Weights of a small GPT-style language model, trained from scratch on English Wikipedia: normalized queries and keys.
Each number is 128 + 32 x the weight over its row's rms, rounded and kept within 0 to 255. Layers, rows and columns count from 0. Numbers have three digits each. The size before them is the row's rms in percent of the matrix's.

# down: layer 13 MLP down (transposed), 384x128, rms 0.0652, rows 127-179, columns 0-127
# up: layer 13 MLP up, 384x128, rms 0.113, rows 128-179, columns 0-127
down127 128:093113139132142080123148138076133093132199125144110091114142088111141096086114197096154169184126092147141159099099170130103130168081121100136094127096120113133190095134137058123099169137128153166078175076144122165144144126114101110128162088125133124157194089166065115190159121125076128099138110131125050085149121064078144114148127131110094130096153172106143141169180136115050178140137
up128 101:110103074094150085086108077139151079167132118066103125168153113096105105136112100088152135194064092170100119091110169097096135136163105123121139099039087069120163118159127124141153164154111120154102104114154183088130127153139093157138180141133143125150121169137155123115068159082129063106138076104129168096146179108165117123081183098168101113134180141115130077180097105088120110185118
down128 094:104145124083155164190093080144159194136092182172151172114106107153119125113140081073130123133144123153118089113104120091144145097092166103117155095136112138163140125161141169195080219210136127103103110191103137133162130136081126137113114146116151098162150114168130177122074080093101140204185117141142090159133136092103156136132135108150115142209048146150158110115123125115153129125166
up129 095:137137141123128103128109122162100141127130159081137137170144177114038116142091122102132127143104163065176133117060126132158159076110129146134162129164152156154151151217119121129053139108118089094155210151083139144175075141149112166114102108121125149143065116130136155153097122129134199146146113188191136116156128149115204172144134032159147118155103128088128103120088133136153145091151
down129 090:130081171087148163121150179136107113062141113129126135093145128177182086126169177120101100107133093153062122107153141208129113126137134095057115076126108116161100194121089095169151102083166148137106096060106155096079120104154123101139173100173067133110128117201107106181137088144167088112127086125111097113104143132121117128127110130167148209172120147130072159153137093126136167157104
up130 111:102083092167101141094137096087115060191112147133155173233168149153128108155095132183158114126119120165114209115108118088145116125125152144138089193141074125135144127095046132143119092163159110162116155126151131132124126143231163151104161088131100141123168165116124124152165151164066112137114165116147151103128124129144107084133125106175167125106164145166126119165136201167126123108176
down130 113:182117102181137118140078111131111123138154096116129135117113140164131148163150193158081140124177144068083071160155133078189188152139114155065168107152151123129129118161139090111106120090116161167120115175160122095113118122096123138201160092126105069123133103161140128188089087170095128149135110247163114080121155118167104142112117094103174093141121110198124165114105154134129087134167
up131 121:074132084136137119112116113104088121083147152133164126107163150083156074198106107083107153176170111095082168133113106144105180116113137079153102129071091138180160130125150114087139180152098147093141170153094123109165128069121118186125195114123101171161155183085122095170101176103093169150224130164144111176140124167133183103141154146106099177129162087148132108134088146133088121110124
down131 107:129153207124179134207124094111065191117120166141142095146118076089113137157105131162163075156094143122234108137195133053144163094136080173152091097167115130125100147116143130147155115150123128133140160137149062116147155130123166124097185148103122133126123131144108156154062109086069127105085109057114123114130161131096144136084121088149152113130134136113170093151129094170119127124191
up132 104:188189113112134149129097172102129149173109090129104088150100095115080117128101082124128118123089117137135141145138082170082119133121119146127173112018065131143145131104198130109141177103181109059146112108131150118121125172164135116168154148123099169149122096160163141143119121140128118146163092128143160163192151104125078150151100069179180083107118088130057133194126156120189090132083
down132 115:130082087175119160067154128118131116125114124168100103132084174160134213103166090134136074086144168076162174122122110169129109123128109116132192132144071125116164144117132157092179099164158111198090118165077090134098114137103073142090121134114168108088128133101057107122072120065157110110154132120083142153147168105124141112100094106093141169125097146075159161175099118111150080168188
up133 117:134123157145112108123102187102170021109158105105147161134149090120154129179082080177116168125074133070109112104122079115184144132151185153138159113144136152110180167078065089147158132133154107126080171165156137155086117199123100082149130101134106179110126139140159126123167121117186123103152109199090126127154079161107152144149114143135109093184132151120107198139150130141150153110070
down133 114:119144132121130115098102181112126125099124121102142117109186114071123165124102124124130066165035069054135136121182129166140121108066170103175068103145110160096138088076059165122106137093127130135130127085094119090137091165079113064122150095120097158110141157193111112128127173146149133100208168135117152131135102121137135121106132137103091106138118190144123100128134105158056182107068
up134 086:152151106197152140170163107123155107104115115124138159135153090186168174157139214150132151092085137136140115087182119043139121152127099153150103137105129101140115131125159150130198089105122116145179130097092107172131090081147156074113198128070099142141139042119154105160174116085132056110160090135135142144160097130075092131147134102096072129176142145099179130087127104114176141120124
down134 084:150131122217102139154194082162122124148130134083092109106096161108107100128132131141126162128088091174081156088157149129129092198123074160149087133131078128151163132122093079103134108183190082076184140167141129170134148146099111123155116126133147140120144200109075120152095100099123112091162130175117131073155097062149126095087142151178131131171119131135110067142141172077115195115096
up135 101:157137179160093108118130113143112146111075122128130118147116140146160089194096147161098168174149163180079147186181164163080124171087121124133179132094134105120093104136128130144146133075150131129149101214170115173124148090224141142133094161141202150136164113173124085144151111142120165210062121151138139125139113108149192132088128071161153095137125182146143144140156141151119097160103
down135 104:163105096090104111143102084116149085135126122199044145125130158152132156143084132176117118125120034177118134153137135165128152136151129111113112076095156134151166136168099125119111106158158144173139148171130152104129192121190117126113134094133130135124124162079090126148133084105117138217127119132169162140178093086131088154129132149167087215095181157173082100091151101090134171171183
up136 111:121136153089155095110091125135156094089086130119120134201127114101119115136102130155147133118093087089076143158148136167140105162099153117140151126161134178114100084121175145169121092116103170204102130150179171144129126056129054133053151072087111133113099157090131116110122137109155192139120142123134163120115180164165140190237084103118163128163155138166186142133112176136119148169105
down136 109:122145159172216090136166102170145082116156149085141145183185103015097133145152136116120119129074152085089185138166117079168150121121127196100129120159128093143085119135067088094094125128195140137115153141117145113176083115178074109179144116163162113146125150126169095144181156151130144096149148103142105128143121123084119118165114107152070098135094100165134097114158169127122138121075
up137 020:120094083152136110144049133145120164209163181149161184179076077110124142105066126124116071154134123144157121126134133139179160154110127090100113079169050131057173137164149129138117112118151094110135126129143089128201145093130123101102107149097140154111126119129121091094151129108144188167156107161106075125186063068091112122130074100135123136140097066129136153150082098097146136102097
down137 017:189088173138091136097145129128170130060116076134089129167164108113135180098122134136122111183143134133138174136086141075157139152122131190128088152090090185144067136113110095123185106136182134124187153061124159137098140075128143042140141101124100109119129100083123087159149087136146097149119187154069153103128148172152090048137138145074115126150103108139131111158098164125118162152067
up138 114:105088139121124162123121132132222093122159068134112094103120083119131110144118112116093091134124110176097154133070079135131107156185194151146172084069075169120097110200085185140148180176131073102144100159159120181184092096123077069106153166116158134123071136133144170140166126108117145123134135161161094141182102107131115113079120165112161153146136087131127125118145121177167101176149
down138 107:135134132088135145204100088094089051078106131104125153133113100128156141125200108095093203109119142089144053124137182138133174134106161076135159132076057089099118088137157137118170149141134119144123141125114104135121129126111157082064174103077081078163071202105161171147137155165132153123140178130120151116141150153145126104119123139133118116183132149109117145073149148104190107159186
up139 051:139087090126111142135131121101123151126156062044110085143162084119142095141132130140177136068143183059106081159097178137130128092038099121110153113136095140107105137073202092119146110065084111135175148122121148072094153121136145088141105100095136100117096097092111150108138165129098103113055099112140106119114152138066100198110176080069148141154134084149145082127135134121093122133111
down139 043:138113131079070119153080153092154128158118133095083136097088167100198215150136166092129101118090127106134136139153158149137155129166119071141117147156149227184066177106129144120124155172147079092128158111148096106104161154146138121159116129066135142110084122132102161170109120108181128120168141181176134114057104126153127109124083127132134097099120179174134117202132066178137119150122
up140 104:084083203135127089134157079163131148151049145119158135137154166125165138105162130125153141160140120102123172046154142160157153204116142147125142164180159136167137167108128086125118130139146152184098144133139132142186172119157112153110194149067156174162124116125099085149116122083154102137120161175149083138124048149130120173116158159162136108054128080164131165138091125078084147110089
down140 103:149120134111097131111101089150174143149139139114117070144157108229127224119130138145116143158088138148104133166135108158092161215122142165063068115188125134113050195138165138159095130121137113079113154098118096157138136109099149108114122109125099098100123164091087090116122143115158151097130104088136166119089114130155144124081145121100064198099175184084158078151120097112140110143108
up141 088:171119096128137132057172128146141100096185121175168178132139088120164182137133113172146111114155147157087121121092109107098090072142085127111176102182109146131171134121177117084064119167155171122091115043142086105155102099151099104139116173083120178141105098079132118114119176147111107131113151134132143139153071103086175084140163091187120147183123203138109089156121118114116095191136
down141 086:150179171087143160133122166107156199124138142070111108175068097101115154084153164139089173137099153090137113111123156092144091185104111126154166183113108108140125099168086102106131150110112135133131118173148100172123138097133134076137111118152143141109105190186127091159189075107109073161132092164170202122203136152143098168129144136133085087082142157076156157121098121137196105112084
up142 116:159163115173099133130118110146094076112126165101098040153127100101161115167105154095136140103163163128131080187168094127127119135143147166113092085110116108142145158119151102144088078100073156101133084197158141101142186114118072138150172127108130138205139126174147149113198094138130132117145152166118115111114117079145086145172067135063156143089070072098198094085139114126116090111108
down142 115:119161120147113160187157097097121140137117148082100049138153099123089100100183078117104123067159171130167083149098118113160124161059159117152141126143111137120140066127142124155113072146093106121105135163163102122134131154176136106137171132139125049163083162109132070130105104118116094126174108123140170169181062115147155105102084089059100104115106129187138105040087103161167155133119
up143 099:113095072139141086125144108113190131120150202129113085096168094174147127186162126088159095138133188136147124124115117175086112110169086138098146183085167111104123163101154109138158111134102115085109104095098158130138161087135138119079083211117112115179142068120098141166122073128122163150119159128116155110124212164165195066129139134137132151114133104112124180123092072138137090057106
down143 097:107105165089126218097112175168111159118120104106139142118134121159070098109149153177096140120086138182103109085142122141211129147145150112154049148137145111119113101138129094152153087127133140124121149065164148144085126169144079145158141088105145171135124179111122123148126143108155139174124067153147119084171114157140140133169085171086145020116192135149153070123152127161108097198140
up144 110:098146176183112094092105151179087118146163145100100126163135138115161108166106043137115205153162125153121170166156193081115105140148114108077109110121106078120115164166098134140124170152101155179095119115133175084111065176158120130100146126149085185059171148150155209148107144098106110075130161176082106133124105101152120117081128161114131116130083077137137121129140150195094137125123
down144 104:131129110151127184093115107156151107121112099111142152116121093152158112148112096113096160118069141181116092149218058173142065164101067132112179136142211156174176138156130095129103087143134114058080172155101109163140187149134138172139149118106168092107146113152123058134149143112129133136103137152086106116092092115069197071139161077104129118089077106145124098148111114162118126142111
up145 114:104182153136247162113121129108109088112076095142132132127136128152160164148156093110066138108155078128125143117143134162110116124136117062157123163114189188139164168193147102098160099077101074091172187113115143076141137152140151166106132097126116170141070125147133155179153098135122117124064144155115107117093133155137113163122144140138108172171132207147098094089165098182167095149130
down145 114:105139125193144112138167186187096089130107114189114157095115096161120079080146119127147136102139115101105141151137085144085162121112071115166177139103127152113188131115078162113085108085146171147059080107135044131105153101157111167109126096113093113105173122217171142155158141136063081121086147086206148106157115127144114127103160117117086157112118167109087119096080147106100121127133
up146 090:208111157199110143169168160162145153187143183122080111097098152157124144170123104118106133171125153116141151155103152124153181198104096142139124112189124153118133115113099100084182116141157131171119172139130126179167093083154134144136059114115115137173179177148128148138091137087050115120097134078196136098136166109129151179115134131119116082167134149104183095152120088115200109097144
down146 082:145106195083155115158142162189135125134096101041101151109165166126112105191106085128155112125130071133114136142128140116091129110167139169115046202132178168136133156100156150148107117163130107091125154126121118113096118134113108114102149115162112174087109146104192169106195147180113084139184093115101111159186105071145107177177149151053101126140158153105121133170079133112118164138093
up147 117:172102138151115126081148161117176093139148152157133094125084159107136123119190089135127100130186151117120132082169160072123100084173155108191098074152074153093096131136137094153050161129228163104161159114125158063133113107135108163097167149097165117110108122117179099115145166138121132114102128161065113116150075093122146142095139104131141179128096103081151187132114214108117106125107
down147 113:153159126120077139089143118109144118129123163136081064137173112182080051098116162188081135119070147112162100133159077129114140113112142102122131156094167158108152123129144129140111080119073085215109164154082078102146136201138118085135140157057117171105132102102161136106108124126094146113079151080151159136172089122073114119170169115093186107147159064107167105129166149125145138154150
up148 115:123156139135135123052124180143121121126180138131168141118140139116158139160097087130069106120142061148138131099100172093170081167120136113083150108183211116135175105101092155062075098107181143079178162092090087097177083131172180148125143129177156112169135131091180124113151111115139124138134157132131113101181133160170110116133169097155127098147143097090119057060091129115135107122074
down148 115:061106128189171173167123128107116104107130129147139153144098171107130133162139150134097106088152105067122123089189095124084170127130138131100199162191143101117095160098139137111110160093055090097109178171213128144119100077164115144123157123131181107102200134133102092097118114132105145194121101122109154076115120128088117153132066147103139125146119135038121158123124114096123080147186
up149 088:120170120110158132112103105124104122092171125115136065142122119152099183154162102093094150171164115139172166138161103125065093108079101121052168113080112057078052120135193078134153122103126120106114111150112110151052087112145147177163102155136160200175124146110106126135129108079101150125126085100096114167095180112139121131118157174110122093096174091068154094116135130159157157178133
down149 100:142130081117136105088127162121130111114023146119119116094138132238103101117105152153113087073136113174107140157158129122070158104061138159120101125173150172099178153087096109163134163134108105142143163104137139059111153149155123072144138123127132129081158121091145110110097105083103123092097116088135159143102152156134072112179084131135112177087135172064177171133061174124120115156143
up150 102:104092159111154149142149139118118146201102111081137107079107145158082117153122172173122169150169110144148148125154115177122114136105166147093167204179141114113110159120136117094099120093115143146111146141099108131109189097082089108148147099076201165111148151138173124097136173142118111126062138106065145167134107136097105102079182190170151186144150109104078163136111159177140090152035
down150 095:134118086159140061126106115152179182072108095136191164133147129142102153096123142140158087133080132199140154140137156141163075154195134127082087055094122111157128151095086101148115117174126130177175111187123156119159081093097140146160084135151069162110152150120077150156100059097085124108115123162152110124154159182125121142148128050130093191100112174158130108120119149101147123099156
up151 114:142092107139144136099105156183134109114111126148108129114146146130104071136131196132127151123089150154094113071132174149114184121125118137168073137173127116065080156130080167132084179200109148087157100118082080188122145167159154142103142104173108174119136122137152149056130130114155132118146174120177153170074154122162168076141132166142143124160060099164151132158090061069102068137111
down151 121:139114083184092094101144160099139142161109072115136199103093128158083153131171148114132156152081146149136109126111117100127151157134103130206114147158140170108102142161201134191096103123150147067122132142098100127154078163103147136184128112157122147087147125132111144161139121091187098081102107107177129180155110102121210088143132114098200140147150142109108075140158118136116206126040
up152 103:173127104134098159093196144102108166143136113105075088091228094158150090115156152126145147086134122107108148133108057153054100144125144111105101112137107097130174080159121151106118042064156111193134154062142159119129121145093090184131097105085108126133136176090136117127156116107135143166116107106115165203132140144067120138137070149149143099085128152117141081150161126126095070138117
down152 104:144137082179157137129070092155176131063110145174132155087147149086106094160121130096156165162129148102153120120130119143192130098091150183141129129154183189093151124149131113104110159090154124091185143185173113064174116117101128131168163173117141138150137166157106152133122137121125148084097067121106160120112121175219123075184158118137148090069192111171155182122142136093146104092121
up153 023:154156114113122126114134090191139066135134160138079129135107095179106162090117144201142103128145175079180169133063113084097097130086123163197095079119100099120170113150125088190089153165141075132110095179162121139146094122142102143096130102095089103181175070130150115138112125098151101149081172166129120192128099094147105085151100083131089115138103110113156135174133117137058141129071
down153 017:127151082173114121113151137141113112167131060043121133165087146175113189118155134092140104101115105123170083121142120124133079131112150194186127100117128103124142097121095096177117204159110110140151089147077093147145124105163140081125121170085123090097179118188115085179111079114116113096066101153134122153151126097079104121099111112197080168151082067148160084134166088096126152125137
up154 112:188191105168119041148141110137161116093074147113137151114111099083152153146152137180159180147139165113109114146147098114157109056117085105108159140120135101029132179143084161142120101130106151134112083126119143123142127142133108103136093139121155171125100104156118119088193137058164099095133159175113145102097096058198137168133104081087118109103135100175121146200083144149097151116115
down154 123:150147099084167106153137108123057121109099148158118161154104180099205132159179123106142135138176121139139126098142111148116186181191100092151162124159131113082141134104138175129154111130049114139127094109135142124133060115152157141136071101113134183198147119106126081123065110188120135114115112076111144038099149102113108132124107065140143161099139143198081123146197137098156116125141
up155 110:128069135119135119107108111138124127137120132081120139143106156090052056090166154132135161157113087158118119130117128101099114126143092180142148104103178070135114120113145167129050094147093144108088035122094139123121167082167105088167104135097155149121140184138117098114166140049106126127120194111198114111135135102165154076103189117147156142101163102158050178119120158163113087141093
down155 124:203111147089124148107130200105171137140082086154179141179168108127208134126100148164125103135113165128173113112135158114081129103075104067118140136121162141181131131144109133146102126140111134095126014100133120159129141101212083147124119192111128121133132154101139179122165114074158133063097117068081138091149140111101144149147116070155087157154177140136138115097135144075147151130138
up156 111:145144151168147151129133161159097103128128155091092087119140112076086183157126091141104144144120111135131196114158152115125122120121157109111173152142065140132104139184113135213083169111129120069095143153210138121135101086157139128048140153092107120132106145121134200197138161112135184134102139141128171063143075154086139137119074090150080130182119077198153110088119119102131175112109
down156 111:126142102152085135096143131136060195163068113042092103142063164100119148186128080115099151155129103134144107108117153070171111140111068140153159145184135132105075143159077094108180074069160095130123127117107114116118150135153164120092105189143166154162159153097180146153116145103154163113127117145116148170164140085176073144099093146098182112182137146172121165075130138144099136108141
up157 108:133156172159110158104146139132166129063091148120148130126161112099159123101153116133140144089178149116149150137084098123160127124100132172115118155166102147096166116100173098178106151061109087059044163134097136092163136105178134175053181127039123128114127130144078109099156066121097154142096130117165113092146097176117141160213141145143122144199115133095156079118096108101102140163125
down157 111:093107176154083116129147140098132109163189134117146084104147096134137091111061089105159071090151109156114152129182163048156127078123059124114138145151095068126144034158161124151144137098201119131111089103135128192157095167145139100150124139190125130113135127104087139139186118181101162112124103110070073150112099085183107112111123128107135137072137145134098123124068083120114145098122
up158 108:112128062160152169176135109129069098124147133120129127122150128090144190171138097098142174072159168170107131102153129157124112157154095094113150147109157096160113115139084148135133170132105165051097088138122091164152159082089132138079176052185119136177177119138143123151178127060125055155135091135123130111172147087068176081139110134119136130130091079105124094106129080107082176091119
down158 116:122120168170126184106108084107119131130149142134096117089107147107113164130113126108118179166137129143139136122131181125156097107139063146157179128083103100130152122130142104130109040110107131151088136072103099125089088155048071148139152085149150116183134084182136051117163142097165123128148168173080154111119092107185142083171151141114163147145131092134192144172176102140058109190083
up159 107:086096102133168097123169139123086139176103111101066106113196120133139147154175168163129165135098108147118151116122110122160061116144128144122082116134174089111099171079086124155101157081138175162153071167145169081158138129111129159159099162167205095120045092133085122091147133192154119187150084138106116114118187103138172158097147136131142140137146174170143167145208110150128116096121
down159 111:073131146117112129119119169133157143129140105115137137177119168242095121145116113143144175143153168180151084143123103128063097082070102119159096137150088157149162110097098128163158161162104097100136124206124220151150138172053166163162104138123140102115117107122174145129086071128116099119127147130196132140174173126134142138154099143192176090123156118127160142183120174133111101140151
up160 016:123082098138083145145175109113132100117129170087094052108146162074097100154054129072144129162122185093131128129099096137162093096137124157129012224128124141136128114116110126113140150161076147095118092120136125138135113172145117159153065066135146113121090148136139159129112164122144127071170065135186197122134168123131123088156156133159125123132136181097176108122114133109123117176172
down160 013:146086126102095086152106168147121111120167178108143102138140197100100133133112153058131111174162124127126147180157129144160142116105162149156106183128126146156171096105110074104113139129119178050175145178060133137132136140147126165136084145191114086187130102181100100101138103171163115111162107130178204080098130149152125098086127097174109161200123083112089158156150148121152074135164
up161 008:082110120186114108141195140149115152076099136138158173087117168132160168156155119176123128071151126130025163146070206128140098139177168144139151172096060109113168155150133103113117168103117096131108138128140137115110132122117208163113109102172157121133169160183131111122166107152162183159106142108157140189098119140115115123153158177115122149108199159111154175097126142125153060143148
down161 006:096125107165146102060187109138117110146137119145159107155100129098115108119139165190137141204083131138093145164083131119142133192145120136127119158154136155099107144126159107085083157124151123070127118060124150184163172157131072102083112103128107145111147085166093082126076166140071125091064160109103113122138150114100191088132095136165077161100188140089131188073144109110100121192169
up162 119:135108145148191165114111102135129074135124143113133111103154090097073143110118107174127115109092112079146118131124129059109109142149047169114146127179123166042120151150133128082078114084122093160181166144126122158094117048129134062113171165163139095133108161147192093160151168121063110132156143102117199112150132169174065148141133148116181127113137118106142120077130123119191102143173
down162 116:161114191066118142159155073118115132156079214177111156138105068094173159112163140147215152102168158091129086144109130161122119103114165062144151058092152106146089107120132163102092162135128160110185131125128122123159163163191100117083131144067133116104132173156083107082105109094151122108129151127097119092097109162115168160131075154116168094155138115084092175098120130166113131113124
up163 119:159151187165080090106118112088088159148096177098126115118217084138095159150094142146158121135086129102147209122151068166139116157161126093122098145150154141102153148093095057085129156104076127104171135109094137073143122101111082139122099161161119113111107105135192119180120103139132103230080102138095173155163123128110122101128114166144122098102115110105123081157079141146177115187111
down163 111:144138138127148139117121136112052153138095099168149112160096199089119104112105175122051102156166121140145081112165186140082114128097112115093111071164083146144147138143110078086141115163096072117135163135122183169097127157153127129183177148082068121152125088078125050140143072129124139082084117133120106129167154182134144073122126103135199098101061136089147154108184133130126106104126
up164 104:142095137190124144066115068143099125143160179129151125116133083162094101100154151124167163181127201132087155116164073120139139182180097160113087175108088121129099161104107097144184102136151117077159140157142120109088107114115062135099119133143149092106141113136066172115131149082159181119124088109053070153086126132153124137163102155168202103116168087095165071135110101121135093130102
down164 102:134145098161135128175152139131160131142140049193118100134170120221109158122100116145131121149170196155134133090097107121168092142202108127145178139153160133185191113174111153109150074164148173150128126171105078085094124109183152121164148134099099168155133115087094128115141147117115180137143124102174143155152140108149184080133140090118133151157130171191161102063141192107111128086128
up165 109:127105128213140108124070125148140158135149136108133127193154049092100157173134113111098166140110097141067116145177132124138128131136131115085146132093142096161105115116160152102121131129149142079158083099120176119175105063105124148169088097070101102115060132086085167064158163152140107127160137084148188154092102062123145180152125076093168139121118093171184092173167128096119136091114
down165 107:115133118100166118136084126159125176128107065123145091100078132071093126134183164118070157114077147092137077100146151134091126187092110145142141174115073141140100069138091174072101169150123162158145095124127131168156099114144160161138098170079020115102125142139092178134131097143095135122179122122152143144138211126111085135078139121195139060122078098142139136131120112126139167099147
up166 029:080122104108118158135109106108137068092100165139156124111124078122117168169111159132137246117124145135149069194173159092084136110152135094120094144173180194134140106091085111115161126178097118099157141122078128090163133128120116132116169158096081123068076113154187072111142196121148120109096130137124126175135144097109074150140156092176095149072106149078099121110132078142110133112157
down166 026:091188147108135098108140166176120104152134197122146106151120070116104108139190145135091166110175101147141132132149133105095108044138161110125092180097079159141117085085089148144050079148164133105143170147084134163174098081144173118151103145131087184094167142104126104102120126165091110137054149138111148175108086146102138167108143125203149155095089155115126175173111164158113089111131
up167 073:106151089076115064124161097126163125144094083125097167198125176177112099120080083145152148088131163148153144155176091084125113137116120177110155105112112092099112144080119162144156137122122158106082150090152132158114124152101140120181172091212099177143143105119073175103126151121114130143031112117114122072097156152075101137171104096103169119162175106167056100130151151114152137115087
down167 066:114160144149135130087110114086109128099169176097109120147153164215148109176147158139108115113177084150082152059175123173053143156124142074165127133101086095088149136126151137098107153149090100171212095167117121114140111153169112180131157134107139082126130137146044128092110109052148148194155111109142077159149132117158180126098115164095075123104132180118134115134092160125128115095108
up168 110:114106105103124083125162121141152147074114129122101118112141099114114101116134073170129089097156153066112139143125107114087101166105142201109141161141163150128108111134113119110121119121168172102123086072139098153102090072149124114143118113134111115173136161133106144159181106083029113148065180101176146130118220179151127085171058137101149092089153091076148112081132073174184109130099
down168 119:138164125130131166174097100162211134108160093094138111172104130090179140161076139183069120142186113146102090107169187133089081183093141112107141142133181130134185098128129131134142161170136091117135117084150137085096088134117127068114108142091155109099124139119139147159170086115183160152132146127184119109084144153143149107190159104071066084178183095134150127122138143140145138054168
up169 111:179121142153160118161172098149139110138141099133141128070129137164093121128148081110088151096103089138129162108132125118178124118110146142131130196150141200169200113014163132101090192148113173090124124140128154133131152113182100075134120132128184162111082171119070092051170103134132166123154116141150139151151190115170065167134117147113148132153120144153123168158132129086085093115183
down169 119:162047100109135122124080117127105151131064093115178166178155159106100142123080143101138118096148136177152107106094104172100104170104119102090166171101126098142138162082152176193147122188139125137157138136110129041124110152184106121132154104176157109115089206125096142141117064122118070084128066142161140109131134132113206071142128085088134163161117094111133131146144124130121158104187
up170 106:182096142153087114115108172165158078152104144139135122080158216117090089120144146173174125123124093150086143131125097186100132116219122113132097203117193152154122141111113110128118101130105158146172137184099170125120122143121094093108125150078105192111141119171097095125131123120145162100111102138165171108172147144120106151147109152115146106104091170124212166103168204116065170096121
down170 109:089147168136178120110164169131160146151139173128163103184088122068140140126180146150178108074157110099159127069187139094160084143109154162186137102150163106178106152124129136122101131168121053149119138116076076138159183141143119174208090100166136100112108130107116123142136167106080153188123089151063139124108090119205127097110102114136115189135153099176158127150171136130146126146167
up171 117:132067135182165176161130121080194083111169110069186126124135165159130136146106181086110119079036085151117141087121097132093077100137160135133129147100135134095131114103103090141185097111145155095090168097163134111181133145150116126078140104110167115143170171134131109109126138174062090114143109086163112099151146170092129148086075056117165174138141111085060116134097122143130107113149
down171 117:139181129179185041123167128148083120122109161141132066150117101122133132160077127148150154154132111104128096120115130169196154121172097138155115140101107089129114128153122161145193089118100153158131059116110082116126113113175064154148165167158109106136102083111128176136141140085152141099096137102147094153106108113146102087177172073156150163165066153208161161110115117054169113083110
up172 096:118115106112182118128110131167154117178134102141171150076086155218103143148144121088148133120121080112142146122108131178146141114172202120125128158135130133149131148147155170100136160132201093101125125107056082213108149134131159103167166150099112157072113094128075143132142082154117086109160129149094126189136203136129150067111117153136149087159132084084110165179069117093113117124194
down172 106:098134104135161116176139108104126095109140165113121043146107134249110140152108115140111161127157086129180134087139119074132124078169104139138170130068179063134115110135151117132112145117074143107153191089158182096128173129151135152063087130166156126163155109067092081097103172147082173139115153102111104088106080087108139156147096087122110164110114130169148119089139099147105162109096
up173 116:187073112127151112172082067151164070151156132124147123078119120150135109143126076093067062127130072127112117174116094129195137110179097143118129124112165117134158088124120172131154139171110125130161184165124160137111150120170100115077098188135144203069137074129149124107186070110124081121129127132100167160162102085107178096158124164097144061152095151112081092136104114132105120089142
down173 116:214154133141135139146077103116115059147139128130137169104170154153121129137131114104104122084191162138134087144122179141090113136162123128079170097180163103168091023165177102106129128038140142144155166113109125112143065127153155151118148128082137170140129116129138048193090171157131108176130161129158127133152146097098079149131139128169140103138083162096127116128095134121117164054141
up174 067:110112150121203127112157174140117126145199154118120138125087108179094132131092097136170077101109090154082119119183139033140094144146115150171112105233094124151133127085056082137148141148103158055123168149167081166129128115140082143124093127135101144052131149140109111133115106129133109122108113126112163114125158088123176102116161104087076095081130106171178127175130100154121181106143
down174 057:152131125160107123106163126152173166076054068169084139124134110156131133109135140144133095123135095139055109147126133171089127086145130122100124141148167144135016161151166106163106135063122087115122134129106121127110159106135150143050146149151164147120094129056172141092172151114151108134124135153127105081111117080132121079206103148198156102148122134078161143202131165175103180131140
up175 068:113105088105114018118087193127126124114072119095133088132161138147124129127187151134113162102131176103108155098102132091176108105156130181076147185156106201158128114163092179143125132142126122137119141158131108114114093117174120107149124137073136181129074092139083099094151122050119075155136115116122133146108124088158128183144141160099206142142162127089132102078146101114033135128138
down175 059:202143173123179147131137180139119112089147078159133191099197147099123152109188134120094070127106095083090138135166177123133171102098158118098140147109113147124119123140086134096136185163132111146135157162166125087146193117174134147064134141159085140124102147097076141130139077147171134127056145129147108129143100160071151113137208128117116168124177140102139111168114187082135133075189
up176 105:128101074107119107121123115126116114099151108183149065099148141073160088153113122127112085170109171097102154081127094151116114124122186161090137125145137132152058155129126070110169142134140122176047098053147104159135115151181057110160054123131096080095131123145119088138089123168116111084116124087058100152201180141117114104165140097199158131149141121142090139107122158158109130164157
down176 111:124098140136135131141135152150155159090102089168175115153217148119069120159096199103127178119063130161134137156202105155157120135116124102182053096127099152098139120170106112145114089147130145081126176152129105105134137072157151050147112126128139083121121117146189156161087106184182086123113125137141120175149187116130143194196143165074106130151150075089122133141125155161144128138147
up177 011:106176163132181127156148119159102150166096122103139133157067136177139107192123122081149132113117174118136085203178127131080102127158120082123127105149110183129196217144151129155129067152113159176159157065131124203140156141153166105088167154135109094173129138156158086165117109118119112091109167105156129148111078147136188155129156131128122086136169081164122160164187120140153151140172
down177 010:162106097174123095079126154156142092119139099113126136126202140185143158110118145144126114089116137062136175133075149112105184192184102142060147117133093106076097102104098113106128170063184077115127091082128095144115133122147111140092160148126166128156110138125042120136108129161124165088155024150125098085123140131112158129139118111099168117116206138111156102089067105147128086109135
up178 119:153093161110219173107113081120112142167066152108089150137162127124104114135114094106154106158108079174135192115208118169116129125125127133067082108101167134121109100157116124142123151153134106062177138195155210152163135125120082108179100103161143135084149136084084087076117109107097123170088070152144139092156201110152108188139170129144153111141156136127150103125157116084141115133122
down178 110:155172166110166139148129105183106116107153171146098171091084153156110205143158175050157121152101094121120081142083150125073099152120134149138079108136115178112157128122157091113177176042153175165142104150129185054128087151134117119099176117139100096169184103093144131183101140079116140095131124102107119145110178095164086159150175054120105139132112163134144126147123121134123102172127
up179 113:141126157139135107153127153101099115114120138148136130110086134047153152103155124145233087138131079171116129164103105142097098051125079097141091105140084119139138125166194105145118138159126087160119157133138164116180204065139130126065137127112151104151190090107132103111158179111152101132083079136170136120173087158162105113198138119102173174121135090106128073101134164177170113159126
down179 117:167126110095075162137143171105085158162080151092087124149208091092075076119150083100106071179084126125103101132064079193139114179105137167152147126102185148117149118139105147108149094141133148136097120080111100171119134107157116069134124099131135170131167186129157149146101099153150083107133151119171127088182179138097109142110131136151132161174146089136106121154103161180058094172169